From a checkpoint of a small transformer trained on Wikipedia: untied embeddings.
Each number is 500 + 40 x the weight over the matrix's rms, rounded and kept within 0 to 999. Layers, rows and columns count from 0. Numbers have three digits each.

# down: layer 5 MLP down (transposed), 768x192, rms 0.118, rows 36-135, columns 128-191
# up: layer 5 MLP up, 768x192, rms 0.122, rows 37-136, columns 128-191
down36:502545518486563493568521491508573524495490465491550536478519480521470541520478500571521492444513478533523479504450562500574456524509531491485494525552542465559498500453485421501469486570415576
up37:526491545504536519438516551537518499519531486576476443483535467476549432511493542466490404504496474461554490490427534497484434514535500510505510498417481499537496493495402414502465471490490471
down37:533453498502494519525464523496454528523575546409514514508520556491475540473566477542497540516473450524455531520439501504560544529457527506517481498498458525505489554525533507505470524483527496
up38:547543497541449541491487480529582459482530555507465565546498496460554527442473494506546502484519489463444502461475467471507467443552467504543452518467433514454538507495465426477525489537517538
down38:547423511480477432473537512506530527493463507518456504508525494489434472553488471491522480426497396555507545548500530532487495499441524524444489453525500553470499541475525456545500507486475553
up39:488450516453496498480519498537461530527489505548517529527495538437551537438470477539600518515476511541476479454498561475486469516465516452441517474482516512435447482498486468442521494490537542
down39:477445463481513477521525479550514470482473489492510531402535460497501554505483416538538538404503444484505528490525506507501541472488515414491446518578495483452498505475506495506504519494425528
up40:498506477531481558477516503409483536433482493443487538441484430480518497526539555517488520567550494510468501532473451466521505506562516509509521473512585470450524411516480567513581476523479538
down40:549465526446438456488506485577574498464502483515548501501512465498489486512430418535445479484491477486554464509543467526504493534477499551517475503554517504525483509435520457478503503501518405
up41:567494507533513579535487460533499539559512392447514492499496508510491495487435502568483469472478530537529486481468549502494470454494510431557482523533485513559461510561521518542599514515482550
down41:409508497521505462440526538450530462428470458551444516520546514512443509489480445591554479479499524454483473518538523464493504503444492496431508525498523420507516513471493423497452513492477533
up42:470423508525421499512489442547485548518512488496547488529469534477490543502487509470488500485499498537445477512527461529475535466504446547517491533532489449503500467557435499536500536544491625
down42:520486561444475469481407501509474516499441557504535528483548460457419529531498540452570494493543517481483514484471430492483531482507491509502506466524531495474574512535483468608463534500486446
up43:465526489551524439528471479530468523441489524565491451514508478500510464495442517457478496553524461521470469482508530494466501472481546463557528565459471504433521516481518541502488559492500450
down43:530453464526540526471499495534510508527562533458487544559519434515492478562532483493534487469506505511517429501457522562479513478557519491541466484510534533467550476571455449500480411441459519
up44:529538532491513496530511508472496554508466489526521489579540498420528438536456466493478504563545508336553450444503514502461411554536532558541502498433487562499440521452474524530465557527598533
down44:529525490532551525536551521561505526502565490538454467406476454502504476504507534548509486478493481491528473480509556512511393538526474477513556503491430508500429542462453476413518520503447534
up45:560525509443466519526496473485452499453536507422554514471425464441505503512519539516533522509463535504526498482468570466552524498475428529501472578448510489501508569520453540471490490449565569
down45:418469515481493466491503482502498508520484565560510480511572492524484492510526503466542559543454462532469490562563517436498452501557551525484605437537418462469529508517545463474488517458579467
up46:467535527512511611509437488507437504482519395506489490480497488564481495544429454450510559526579476440496584547490478551462443513485482397511507504514502530446574476546480462509517461521542427
down46:460540491479544439484546537555550517453551531447536525496475469493488482379434497526474463460425501379478481469498572469531460457529488515509473503438466555556514586589556538491430595474514506
up47:461493461403462505551494476470493477466538546533534540572463524499520506510468515533542585522440570517499527481596527434487504595487534533539438554478563401553502478446480437523492467481565498
down47:460484466514464491576498533528512520444477475474531470432511489521524523504455526479483494489470519525518501516447474485451446462523593469443520405487538438496557423487552546493547544456507519
up48:521474528497499472468515431517484468502487587456577438417475442590547496480516474522537514502536483479460472511453540564515472512591443498497482530456528485501461477473473541540516522438530496
down48:548496484536508561475518516558438555408540475461470481505492519505535505457494518477505480512496526494480475527532474488512525381611556521496521441558573476545563484458506480497541481483481508
up49:492533479478511483554575494481470475507558513541451545447419519501474453480506520519460535536508551564513535478494507503455540512446448480468478500528565520532461530515524516524494502436501494
down49:487460520456524501481476624532507505525469470472544503510448444455534515500535516487485488514488460484466522478512572478423475457460444549505515493509527481492434504460512458469510469487476535
up50:489446475457497523498586538522464531488537535481495510538483507570513491527472509515476464510477465513533548481566522473491469487514478529389475516493565499594467574431509493535531453481589546
down50:478523518495534522508526491493507493512531527556521543503519437513501513515524533496564533527502496478502516558509502512509507534490530533544495499522486532535498524518524474488491475553507461
up51:531518501513453554452489513431479491435520546507484492482473508497489533585569513543456511464535508504534502522548468502488483534457499484555532499519495424478531502548557479534531578513501436
down51:511537484481475515504518524484525469513465463517517519452544464483612472529514514468497515474475563455493513534442552494522433518538475576511511405467473548514607456477535536486460436482493490
up52:433465525504513514524555563478452448472461481574542457483473513513512479494438485472510468576433535579581454540524504459432520486469444495452470438485459510490495482470378524460461434592497501
down52:520572523463517491486431524480569464456475436497436552484466462488519543597472468581505464490536540460525462507496506534539532486505516550489487567510465555549545515521475528546469563466480463
up53:554601448612494493474404498515520569487530495469490499558507515509419541543458543514549545500467477572563506451506532542514457495515455467465490515522488600562486487462498521491469450489520475
down53:441537451526461537514520530523426430532501477519459479475525454525523443497499453466456511481576515551484451535469450493416493497480448397466474472457545500478488488552555464495531431464451499
up54:470475496512524522486482424463471502450435566529456520488566525440437472472495534459558511502484547457485471520502526431483470478543439508500526516485493579519517501465499532505510491541471451
down54:506497483468486442566569507435472519493549490465525438451571491515467378466453534537494504471500554455518512495533484521499514453452568533503563443536476466533474498510497542490444568489513489
up55:503455549451570425568542449469484561429520454451491540500527544489526466490433489546491511520528566451449446509482555500492515520434428509471465534458488534542501544478493526456518502566528498
down55:495496470575501495488504512517531412493509538519480453559498499444446510507470467442505470522511497511552483450485523495573516452538528501477489504527445463505524590486592524491530415519496454
up56:446460521489479519578517578521530488582488497528507497476475548563469543513472468487431470463469491452538516467528498559439554513466474458451503564438437440522445561456439462512510459542524510
down56:479559543534517407484464492514493500509471516602443467552524471503452508495474517540435497477519468506461479432406497439579543520569574513535461513516426482597518496501543557432505525533529511
up57:539562513498481505476512452505498507471501530442480459526466446483516464443461539539551507461469494564473487467534582499455523587507420500450494523559482546526497500465439481507538499472472509
down57:541502479534450521465507545479526486492469514521496515503528530532554495589512477444436526570496543463509559500483473550471479491444517506476459458467543522515514556480515565523514507498548524
up58:480577492525492547470547466419477422509527544467553531424492534529512507489515468527559465521514529458451527507504508464492475454458477438480493469566548503475458506412461484499477475519519539
down58:570562502510571407438440409471509477581507548495491520448492549477551472402466524452482558512572556551414586527464490555502476468545488485555509501440611502457557471438491502557428546557537623
up59:538542450479518450416532483440569551585485461550457507505485469502469461537552440509517517517433478510466470491497464455519479442572502455399577494542468469508500504430498490537503440447447487
down59:519517440483477500601514543506505552544489476628519580519501528478548480509547463552486485461483425445453551500495492506521494535474452510526539483513511463513469460443454518532507470436496480
up60:478508433549473471562461494476488516520442489562479529502570461507587529514464530507492514517478559532546465539472530439539495477503523464510543521456481501515463478495459493557483489506560416
down60:453451531467509459530569485495491479492526566553499515484524481537488531576453526490486478516504506496507462520491539468517534504523517492512554495547501427483453535541499510476536479486532543
up61:522519552546520462509455569484507528507425528507497510499453394536471471471512477533457552562476526494568516513448474415498516485453520479434489540509469515547453537461606546578486552497503558
down61:535533473437464548483486392471453517506464469518508483457484515437560515591559524457476487482434490478490505483498452481504437410486432497500487489462471501521495536546503589479534498537521549
up62:479456565558506465517438505445527458496498467540443576558504513489509429411499434532464516452527593457513461503443548469555534534608508452481455474504489454526558603525488515561474508498519476
down62:483491490517488517480477574533454484443558473454450520517463398493508390474445522520463474449583509446487519462496460463487528575482505444574475506477562462462589537567465461541471602503526489
up63:442499496453518541497485485546525539502579558507406482428569545502536494470498454446481516547448526517484507467585458512516506448543489484466543559476520517553437492523527457567541497517464467
down63:559517605468483422500474468480499492492445471423581488477500488509515490497529458558493451555524512461489520528555491520510557530529469503522444498468504469526535523539475495422385545540515495
up64:382531508527551481531482437482450478515464471497549494492459450487540479458461504443451489608496496500496465508490546449453493474507476576488468502450529555456468458467501493488469553539522516
down64:466423502476479518429477482571528561489515441428465478492518518495493492483540489515459493483475491507455489552516509568505463519504484430462515569464508420477484540465428548557501531495462551
up65:528410478510546532503486502493560483541517500496486502535532451467412512529566532572525522543442466569532520472541534469474524520437450562470549479525508479516452387500554546527540471473447465
down65:427504461579495546474570521544531549502516497519535421461460448536512537497466493539469449451472434526452470502536522434456450533527482511498537401459515567573412473513490482503536535485471534
up66:513508576459493473504483557529497484520486490454482529459488485589508433473397463560511492482479453476440473536507506508478513480527504552531497518490494536574497551516439494509475476499517436
down66:527545492472516491503529511514511511445441501503430486456488443548478485505482467479517456444492392553441481481556547535362521535537593448537513520506532480527493444492425531518504422518460438
up67:495477466516525479485516481511527527493487500524501498474475452488489525467563531536440441507465468495493518404400567473516531508514544529419490421423426491471521558534585471471503546527536566
down67:541468472471545484494516461457460486488544466446463442499512494476546507520490512513542449500468519542520504437523578499490455602542487539464474464483493453438560530457523515478452518481492524
up68:472471468492534541493483487496537433492490463514466481511533485532460577457466527436521513492497470531419491459445523480569533485557455434545455469508538440524493505492464470551518466557449377
down68:531501440510479553496522549514530427505556496479514507499521514445511504476477465491476504578516483457491478414478532481527488508497550507505506507474524464510462487462489509486476491481493454
up69:498522418547469546484491492473479508552510540495538434511415518494548468451506500531512497594507528465500526484527438501482470436397467583566473541501444470528520505402531452487539476473567493
down69:474431584533473529548458493501494576447489510551459503503525529528497462500473421445557547480523521529476483485545503537563497451540544548503398546562568496544452459470514422514602472492541469
up70:519475465434488505511494488460536488480482487490505544499533484486577488454446463528505458512584517481447501498517477522511546545468437504479484466552505477567466527531439532484452556504512531
down70:475524496428467559533417414499572563476402521483470481508515482501502493527459557560468507478539475435503534504536510505515543533506485498528435552471573470477462553486464478492512455470462454
up71:493481526499543546530525562507507489529466444485517416479410492523494537478466510585483491557456496521463560497495491548512534463572491545553550491520547440579493510505487567486477469555540507
down71:493500416507516478506487487525477556600522477488461526524501499410491504501504488473457532506512509483482437571552488526478528435492470475457435477471507507523538457550475505431438514520479486
up72:518431492567521463532524472521518470496496499391480516574566490534529448545446494463452556480427524480441515492572485462461554561570485481460530547464463488507507468513520510517479500491498493
down72:513505519499451578487477457499479603498508483502527502544489523487579519483471451509514501569491449512568546524467580489456466576507510543522530481520539521489515516543585481508542595510523401
up73:508510429552512496490504498551562499471476481466465523514510499458515540465465503533553465484442549499501487488529545487482484468484481473516501498527472489518458507423513460485505503493538500
down73:503565500498608469511470487490525532500493528461575521515517431532528507500550471469428544462482466500506514506467539517508512504500472454452495484522501488546539485555515448529392534508554529
up74:523514500446521563508516515540505497492495560445509541520473426553478519468448412509518516563473497505517464520467472480510469485582470523526507452476435460514414473503459493603443481517455504
down74:446532475466460460515480483487509421553515424481518554515589449530504520498555542535465521512469475390458548463563547563544473514457501483530534506555513484507532484548489467547491417472548530
up75:581491498503512574452430443453552493503507509504485506509391513497543531530506531494545552488503494535462488534486435448501605464516496509517497511510542491462441439527440520483495443517526451
down75:475494486490577501487531549478514561443525471515534433520583504487486408431506481457525466508481532506508464534530427455485477534483507452411551488492448477499506505484561452456518469459485471
up76:455496514537462516539397458529462506454503549556496499489512491476493440463520501549532538501470479568530459470485542483492433491480509613465403560545437465525463476465479446499496555507548481
down76:451528491502516636424480545491489483494498494502521519445529475483544381501420464471605513485477495624534549525421537536445537496529476518537518500486505507530440455504531475473497433490488493
up77:546445496516424523465462589494448440552541442480497496550508522505457527519493472474540465549475528467505522390515549519390451552436435463540496509445504515514530607455504513551506545518447512
down77:466517546490546468559489446490423470489547504479443518494443448600570600515488527486529495557555524474454449557509526499544507484467520529533494466460591467470458517532480508462497560503513447
up78:497391490491487449519452615464532422509531550519514501584505467455593493470481447530445521518504517572451551586585460565466542506477553510465516578510415455576414450538495506474532487510524474
down78:477504546479576584531461456467422463485566428471481513458575549447567492556549556518387544484496449482516537482442494568554449482504468481533504463607520447447472459498478460547436505507452511
up79:496558479541503513484537474425515448478471536557496445438533514490532489556498498561469478512459464463551495476579548470517456493473485475417537581484542499417453558404521498457467468508448544
down79:488453576519486521512451547572485535509504511489518577544506458503483486471449542464485447473471463507522507484467507531449494500500517481495506519458444556628550514520497475519467486508552460
up80:501497464498491526451498512459558469481544496546479515513480545485540492478538470436474540542451475522542513471464548486505509550483534485526560499451551448473483499493417506508567520539592481
down80:564494501541533563518554512544500490483478488462488556496514496457574535544400484505421404499534406495540553610468484421534513562545527462462421472498545426528496520583575464522469522481473617
up81:496504483540527517494483489474527485442514499452460454494478499438425419589516548554488501475539558554565487507513543577511451469503488523539503535480535500477545474550538478493485566514446510
down81:551475543470572502566614459500505551529558597568488488542525500518501473462492481537487551478489474527555533517516507503456494492558515504506514541501495512478598503512538508505464463552500500
up82:449472460496483515484484471518544495461407555503551470463469459538517499512512527496482469543487478438463492440555485459453512524502560529585530515489500587452539585468501553465468536448494509
down82:531524473531458528488509506440504561490467555434469451516521531502523498558521489541454525433582541506499509500558439548436444548526530532455570449443443530510528592507533486504409525453586497
up83:481392526410420469517428518512519556579478582591454568485521539544551446488487481405549480485413488555422431554470491415559470522563481521490558428491471459458474576489481609432589570467395463
down83:477554482486476476475658504566510511468503477547501505551532445568474529434466515499493495413498494467509458567477523504420555575500457417522559510578527513485544477477571521392439531472429492
up84:453456509500430530486533432556426498528567543485526580444570405518521475515417492533433530459484552536476499430438466531456515432527420544491548474485481436497491473506525501503459579515563496
down84:470524420516529514424489572464449496545450493452497494508496510424440488470457510531508502442509513515552466521517467510480525490520508462504502538538464460517515449467513482557474542536488465
up85:508526441557477568437573540556494509508512507539541528568502430480493513469481527542529503543449528484484439492518433497547513490457474493445515478532485466537411559502525538446519516525464483
down85:487570539527479525454550514517466495496533539548491534505418484470513468510459458493549546425447524427490549495507574555474495489433490445464511527524446507486501607506549523497545490511586455
up86:512453522538485499469526588453519421439437512540426494495457525501516535488483438506522434492507452519420554432467522407507470487445437564493510395447534504535518449445505494575482513469554518
down86:455484497507444468531540544468565419449511536580502436567407496456467530421509517616551477474511526430525545482495511498467461562491508472453579504532422442516551534485368459541487588534507486
up87:456489473528525547456485514531535470529513406500495513500513498510432535409472553500470488475562520542519544538565528501547505550528549485519538471487499530484456418552509534481482568394463543
down87:461461501527534518485484530496524504542515479422518554487472506436417529433447494533484504473440512598554479512555525504517500516475501476436470575483503585559498529469517501550547504453471450
up88:529494577579463452502422486477501504526499442390520460496505438530569583443379442446473479468484520484546480548469494493524536446556513513477465559497583433477495546499517480513469554501443512
down88:537512529480587572547511452508542526546544370470507501467503467502477513477510491490551495492510466566528478496444466482473539495566549476523514487490453502519438563540632482519499535510503540
up89:485550509496548480493505465566566497446482521503502465469532532491496489543497499499540510522527456546582504461515507499505417468466517594586454559521525498499438453481487435523540481448456435
down89:517364469496482545516569473529412426550489448501513507485471479527459495442476522497515508498415531487494471546410481491458547543519486400471579517509446516508508447511539515424450455537529564
up90:503531585502475525498500544503493422525439537555531510558523544501420481476468525483478488535525474425520554547471518472484531531496539501575481484482497555468542470567506448581514556513489492
down90:534500547479470483515536428537461523540513513514552511436532488457494441509487433438497490441565536535518461487512497481489516476496465488472513466477507472439556480541457507477468537555533525
up91:474521524462446567477498468490483508496555535569507456546434511502435492498502491493527426517460449524561411539497487498528442490516414551533492490494455522514515440505505436548545475463494521
down91:475464485446529437516496477532535520466466542419536511441525491462504485459560533548519500554508543535483484456546412494461533524488533522488459506508517488528501476497488522465452491539515482
up92:435444505512497511489520494566491455502444545545449548506503453503474491496509502505557517432484514457508512528473531488516477557519490492533493518477541603545538448427469455474526440552502535
down92:566452548504476518414509478495471485489491538497542524426544527508552461527457530546534560504469631513567463491472469504442490470454488506488549574529470459486527533504501460497515488418496487
up93:472514518573478494480440492585454481505530443557503459478507546509432505471508529486486507529544441528553470480506481562496587536569452439521506544517443473505530510482501466483476495480567490
down93:464468517543512513480508517568538522477511521443529499441519447540499585570495474447531496559501581495495462510490527456485543531444441541466477506526523526511522452539464441451501537530464488
up94:533482486505537553475542485554489539441461517566506502493544530501494535539466536462555513550417527557539525461525457502546483424515539456487492494509542533439533404434492507432505538429488426
down94:515427506502477474507468514457445515451496513498454582530522507475440457505455467510426560473541523468545456554530543486457510498471465472490512489478555476505540534526449429547487531474469463
up95:521539480564512530434510491507463493525521568494548557447548523473441572551436486489522566498544500524430513565497572449487454470446472543500437515431525498520462512462469470505514436437507522
down95:532505476489540517488540508522549565585520415457460456515534530477495461449498509500487516464472443504537501496494497533562609558472525433501451515494500482443571554419495517560510499577512491
up96:435545501507473437495415485514479514469465485482488506539473452530498499506542487527522510530532574501473520513473447484456495519457552499608497520562505493560513460446504457468494476538513552
down96:432458497539493418567499572488505557457498512520491511479464374438521505504465511563477499592418596478527472472526529520536487462502496502502524490491491519496557588447561498478525503488552497
up97:519538452508510573493444469508468541509501505510520543530445559524438489534537464496494479522533514498492515478541505569506470550577534474489497452534550479528490482502467520481551416540433525
down97:444526488508529488514458480472467488474506423591570506489515536502441478399429488461524494428551528505573506517483549548510423468523547502477469504550473503496517430468507439539499528534493413
up98:428545514485482463509488516516495450454489543464520402458563493437472549458522544533513434503478451494507475494490546555502450540452523528501497543477482494487532561508458465434468495522517528
down98:480549538546397490454515415513526502464509603537514505476490546448522496527487475414530497475554540458542457603555468557538533492468467515443575481483450500554481585445450495519473452525542527
up99:546507487435543500483549416502460510439544485472470559481462461509489555463479534430531505491489465504580500435471538518472526547525495487461493471485515458521489530528433470529500456396536525
down99:444529507459476536455475563534507560571484507499488461447514445488449458515522489500518493480475445521471502474455522501499437461472494469425525479551435493439493535542465456427541482486517519
up100:458512549510494486576510533529482517522538488508527584471485468557516536447402481461510492542528464560541527487551503588570466479508537486463550528485552599552444486521541513497540458466509518
down100:434505495492495543477580515453447515443483521596510492552602595524469470458581549556508480460480453513468423492467537459507544501489526459379521461542521521507515494430502531460508568456507482
up101:567493510472466499506488482448533501488513459520489486457483462501559491489544518508465482506488523533559491483465481443522530509536471500449494542536483522419488388522451503469527497538437427
down101:512477467531480476460463512492496534437573480526505546500480452515458468547494468532492514530530500574515484461484514474570420478460568489466463504462449465546465534522534451539496475554489512
up102:579544569448527466431521489486558522500534519520536491534458524520451503474486494481409475488529559478466537472468571485471520534515553513492540493517542440541475535469424474446425512505472494
down102:549490432559455492471485513496425478578505551519483558427502508496530495534498558526454460512495520528472472541398431499422522435510520449507519538546506457505520549522519495469494446529521501
up103:463525527484392476520511528509505447512463413501493519499449542555510507476480569563430552448486557572500493521474561503499481505509445444451533464532424512453510522482474502549490474436517563
down103:530563457476437533524461535434500432487469503481484425594501543557608519402505519468468497564459440494509580500539561437485518469487506460529476551506486473484518493474542549496535518541562553
up104:512439457501471475434462487508521447513489468517525533513474508535579542454515580505386393498421543536499503472588537503460477501519521516446516487509513480475542504459490509471436540487425510
down104:606453496500504472488498496466498440578507511490482542480420445517432561444586508487556506546525493553482556534390494454474454470478548494490527552540492469434517532513489488453447445420513498
up105:530475465534452426443503520477493510515488498428479454501504499502508498547484496539523487541474508516575530508509567459524490510506528510474527492525465555510501447553542450499535450448548449
down105:458517452497470438458520506526542473571542501514501498537511494508520491465526534492480441419518465496488527545530491576587497508493520506446452539485554478552490480512629504492466478585469530
up106:512502529507478473510524491464500441537500520450506492515512580438498483488455499487507526474472478526515452482468555478490544506487435486467513479530479507561490519498501542533565569572448482
down106:536550523482603567521505483461502496551506487450550507546495495492508445571475540483514446483473493500501511539493473496527546553488503529460510524494486516448514500478542593526541465546488477
up107:469485516464493446498460535481523473509481525497502567508472439492446564512441436474458531455490447477466519520578482558507510557512438452476509451466446536489442497543454494503426461471449501
down107:530526504550519529491531516456434466551492414470500521585514507524408500545515571538491477518419518479476500435488486561439536488500468541514541507537533495560531519481496504419468592485534532
up108:500429542434510555480458559426593424501524504516483450550562523499554523543524501492401446517461512537505483504466540509502546466482554478461518441517479538533477509530410450458564514534521539
down108:463509511547444492518428464463528477452431473526542490502665524566526481555475448523497532522442479455594457564483502525497451506533473499476537429482523561486531592442500470489542426524486522
up109:457454473484510505533535567395521554476478511545513555486519430574554532550469515557530445498450544485489512565507475476515470458463450506492501471538476513467495576480558524515505491468513500
down109:453509496491521539447511478540490514526462469455514507457565564450505506468489484495446481445527505476473540468478483500522480551460504496531483408480528499597444469520508520531462526448524523
up110:511556437474535511514512519442447417457509571492633511493533541558500505544484452500479506539525539508497520462463511580540463526482560541500499594509477520577513563499507424538488435464506542
down110:522474523522434541476499554509500462536523510504444486427481519499458495515488543477521585470497559519483439496503504508454485515563522493501478482526479524394492527527507490487423503540498453
up111:467543558534569433468449479561490485495443559464499478435515495523421489532575480478476400538486502504478527562498556492464547463559441562467522431461578460441518456504505545439517594465527599
down111:512452499526516493445559489459464475510529524473484498491538511416498518536497525448443534467527539459456486469480481546505503459491483519453515515536529478460478506507463557500471561497529474
up112:459484529448475502485555482521475496502446502448550481506517570595439436542545544465409522555582469541492496591436500492489513493486523516524579494522518481501520462501562478518574510410534496
down112:461521427490494478508565571478420473476522444444465536533531545418457476515469426529554449535489449457531526507527492501474497571480521525469477505501437449543473485545496539549470468485480490
up113:513559411480459569483533464499491530423529486561461511474516531486503543488483493537514437544500468455539543520507466495502521522494476434524483441513509464417539630456526453453512456567462424
down113:405584529502528501466429520489514464493529415486485485436510517425548497481451455491481465520507514469523463506412466511500519427532461358456431454481488457477492506451409570484499437549516494
up114:479512529472509507510527493494513516467462506512554485528494469493501524458497552497455506511508579518506498440471578534482469454554541443521558507476509501525536460524506478526515516446504453
down114:545541452485465574560574492454417470523498492601532416441448519498576418545523496523431473540500532429444571517528540491541543581514491477505464502524529477501538530529475545506587489484535524
up115:485492449532434498534499472541469481478476523500505489479467494544551569487492516457474463451435512459448521457518498446490461504533512509458509521422493574499525496464501456514539477491539560
down115:496468480506520486476486540484523458478472533525573471511514509484461522561492525487441506479458474556586521517546537483465484474523473566510479498473489538517495465511556504522482519518447469
up116:508496495497566438490491488464434529438493471516516378510517504486528577535493425628435526537542541483455492467482556471449546496540518511522478475459485414499466479531513509482512508458479486
down116:580483481426500478559509464457539470510527439518545468517518416562505539478467570530495472525501471492432533504515452474516472477493445570525532508511460429499580487527500532434517457498586483
up117:458440490467448542455528443517552528423426467405484471484495495510459483433459509582517465500406440472547522493548477549551509456453504514509453471505438523485501547447524463489496466486492516
down117:589513522569479533560570572554527507525550539518550430537436550613545510481499526545535487531532495591562530529584528568535503530520545484481543545501520523490530585514528507555566535564510527
up118:548451538555511531475547475515475532520516492528413520452562565476497520550511513564536485521531585496433532461464515408466494400481483530500500526534524517471503465449486507466539495497514502
down118:405471456445527495482526461497453557467437521505530472483583453459530538534445531554522509521512532528507545532503471512504471527490524566507503481505488499589482540483451535488449537528512422
up119:582530594446431483489548520455511538509514514495459503465493531466535520489443411532479568475549514383513491506402472462559580541553466495429485467499517463513439476503498484540518553476452513
down119:532518438515518554476467476502449409524513427504550441442477529493467517517461500497514495541470437520547447561471482533413454546444518528524509489489493488492455490528523526597476496473514491
up120:492510495525478523504427462492473539492485495485534541529481510502508498515508522471531565560463565488440500511552524417515535534463550487477495515487470475503487478485476473494567499442497555
down120:498443527522467479456483527502500467495467514511465493514544481545473432525453541486470471544433455424539490497455511488473490520478523529503461513473559508447580411496567541409508495413464451
up121:475532444588453525522508495530411476440470547535508556488544523562519506509470526540514479527387459475505555448467579447480440474499557468513554571476478490498520534552506447535591541518506504
down121:485568450501479494484456549578488483518524499491452550453521521507493499558490473489496502515557513473481506449506490493448495474483554578507450470558497497494498475543504513481573501439517427
up122:468410528540452532593475546484491512601538545486520498564504513577495508524510522546615496552588499559471500505506479484549428559541552458542497533495534500453523507504506509505552519463518432
down122:512520530509548539479577420490438564439478542420459438538467481528519405498550569450442541585464570449460523530481526481493506477510473522528561461451477500514547583484484531507472514459545567
up123:472498476487460486557509445464489443531521513519526523465547511467470494522525503554515533514468503500520529485477459505539550514550490434461506514537479520447558497500480490553473517485621489
down123:505516529519555497488535465507492456478473448509550521450535451529521471490495449465445551465532507487471496578535476581511558462517494570501498466545481450468486453472471482511511504524466538
up124:557494551498583490477453465632481476507534486545555471551419474415492470533507549529468506481557478566457446518557486502513507470530517438532534533463476452498467504488532464472511477525433490
down124:543543490524585506488463515536471398531481472434527463558485570543513488471524592454480473502459433516504531524453490523520514486470514489491646555513536459524547519485510495539539534576489461
up125:481492447520518492534498459464473499542394430533529517446503567522496561500522517474531477439486532552565490521566461579523591528479482457469402519519511498535569478388515532405524512524504419
down125:421512551462524523553440508516539481506387540524558450449517493464465526515536498457516492438498493468608490471429494560564492539473496444560502482500602519546499490394452527460485574500513506
up126:483544486555465466516419550501478416495472511492485497550509537405484489496526512545539446566452543471419520489528413488537487515525437509513521496483516543531416478459546449492451522482516563
down126:516504490503447526453547498540536498516513469502469436486475459496558540551502495447514533410452399428515461469438529441408527521449531519571467497507458462540522461585539462495511482500505485
up127:511486575451474483504486414517458516487484484539510560505475505444462517481479568511501489463508493493414439483565448644444511515602543464505443535497521562488513543621423430435459493445536517
down127:580532512521438465431420422419468479541512461541577540563453533527508442463466501414462514463440511485467600526515549495568537544547384536515519595496497577471470495461538501469483527524435532
up128:470445517548542480477464502550519476519486539544522501485468553544509500492502528497472494567431548533513562459510497573469491542560515499544498461476537470578476487479476470492519462578495525
down128:532505472534505478480536492446490487454519528518515499490463528526521512501505500529517547423511564492572517496478518444547541543519470516506519511493466518461520474568488530498508579500564469
up129:495578498575453460522518443520478507550470514508544552458518488608511491533457484440509485474517463499491383601577479503527491553546480508419504532467491487516486529508506478488452535558535455
down129:502458522411481541505498525476488522461466472529471478559467541496464491526508531532505510493469464501522533533458511555512506445445458531543524486572491523526518469511460448514528474487447540
up130:477493467475469480443525464513435385526372508507383508538518420560523545502529509529541580457523397479476448471571546480576505521543562526547450540452470495594539501487469505574507557492584504
down130:548535541479401498480486545466476496542450366477523506526571453581595460467504501570493506509527456526421503442563472509572577498440524519523457554521497429576451499524549477438499526466525465
up131:515449491476443455535465576455497490527513489563481469538473573481513570525493487463522506479513480486546498488508497509484526447469523485484475522507446429373495498497476488442573657517469549
down131:534493508550492415462560498478464529472438516487506509465531461591526497448459548522458470546423493540480446483455521453461503545516489429405569460511540472494486435473507422513445503491528438
up132:516503497517483513423504527556438484498550527457533539484613438547408485587506488498503521491429475510489578559458525535463483510449503520494463507518527458551496526569521516533512545432533549
down132:460538528493487470518521508527491480520509499501538457428472554539482496455547552444498520460556506499409526435528455465519548546462552497488483456527509506458612553521463498454563504466533451
up133:501505522523539500581493411489588508473452445523477457548519528517486535537494446473493494511547462515520487472461523436511546541526502506611516477459495571465524520522477504479516474480529526
down133:526499501485484458494493463551511495476459512487472488419525451500505536421574557496578573491518495532445531491468448552512480516533512508525524449486511494438550550558448480521475452568493442
up134:597462486486487449520552623479463486581502526448502541525503496519485488488456488585499520577433516549510517493485474437454523517544449502562421500511460501589464481533511444470557510583515476
down134:494520489467490557496523490531553470507469517509544559549499472507483584437544507487532518440564504436422507460490495581559489490501386504552485460566455520503416531537477560523539539525506534
up135:494560513468513505476535509528461470483495565469549506494515511559445545425497435472536564441479463457469471464512491538448428534501494486507524451469571463538474432506515529551460576519481515
down135:538452563491465446421522546501529482557515488450455517538503569504453510529486555480443526520487515435583464515494512476512481456529540554503533476545507453506551474477459513534499469538422494
up136:461454447523536525399369423477472553490429526536433520500522541472484463518565504494491445488571486500512436511491548532518544421544552559545554502488511486513483528515473441512478508529461499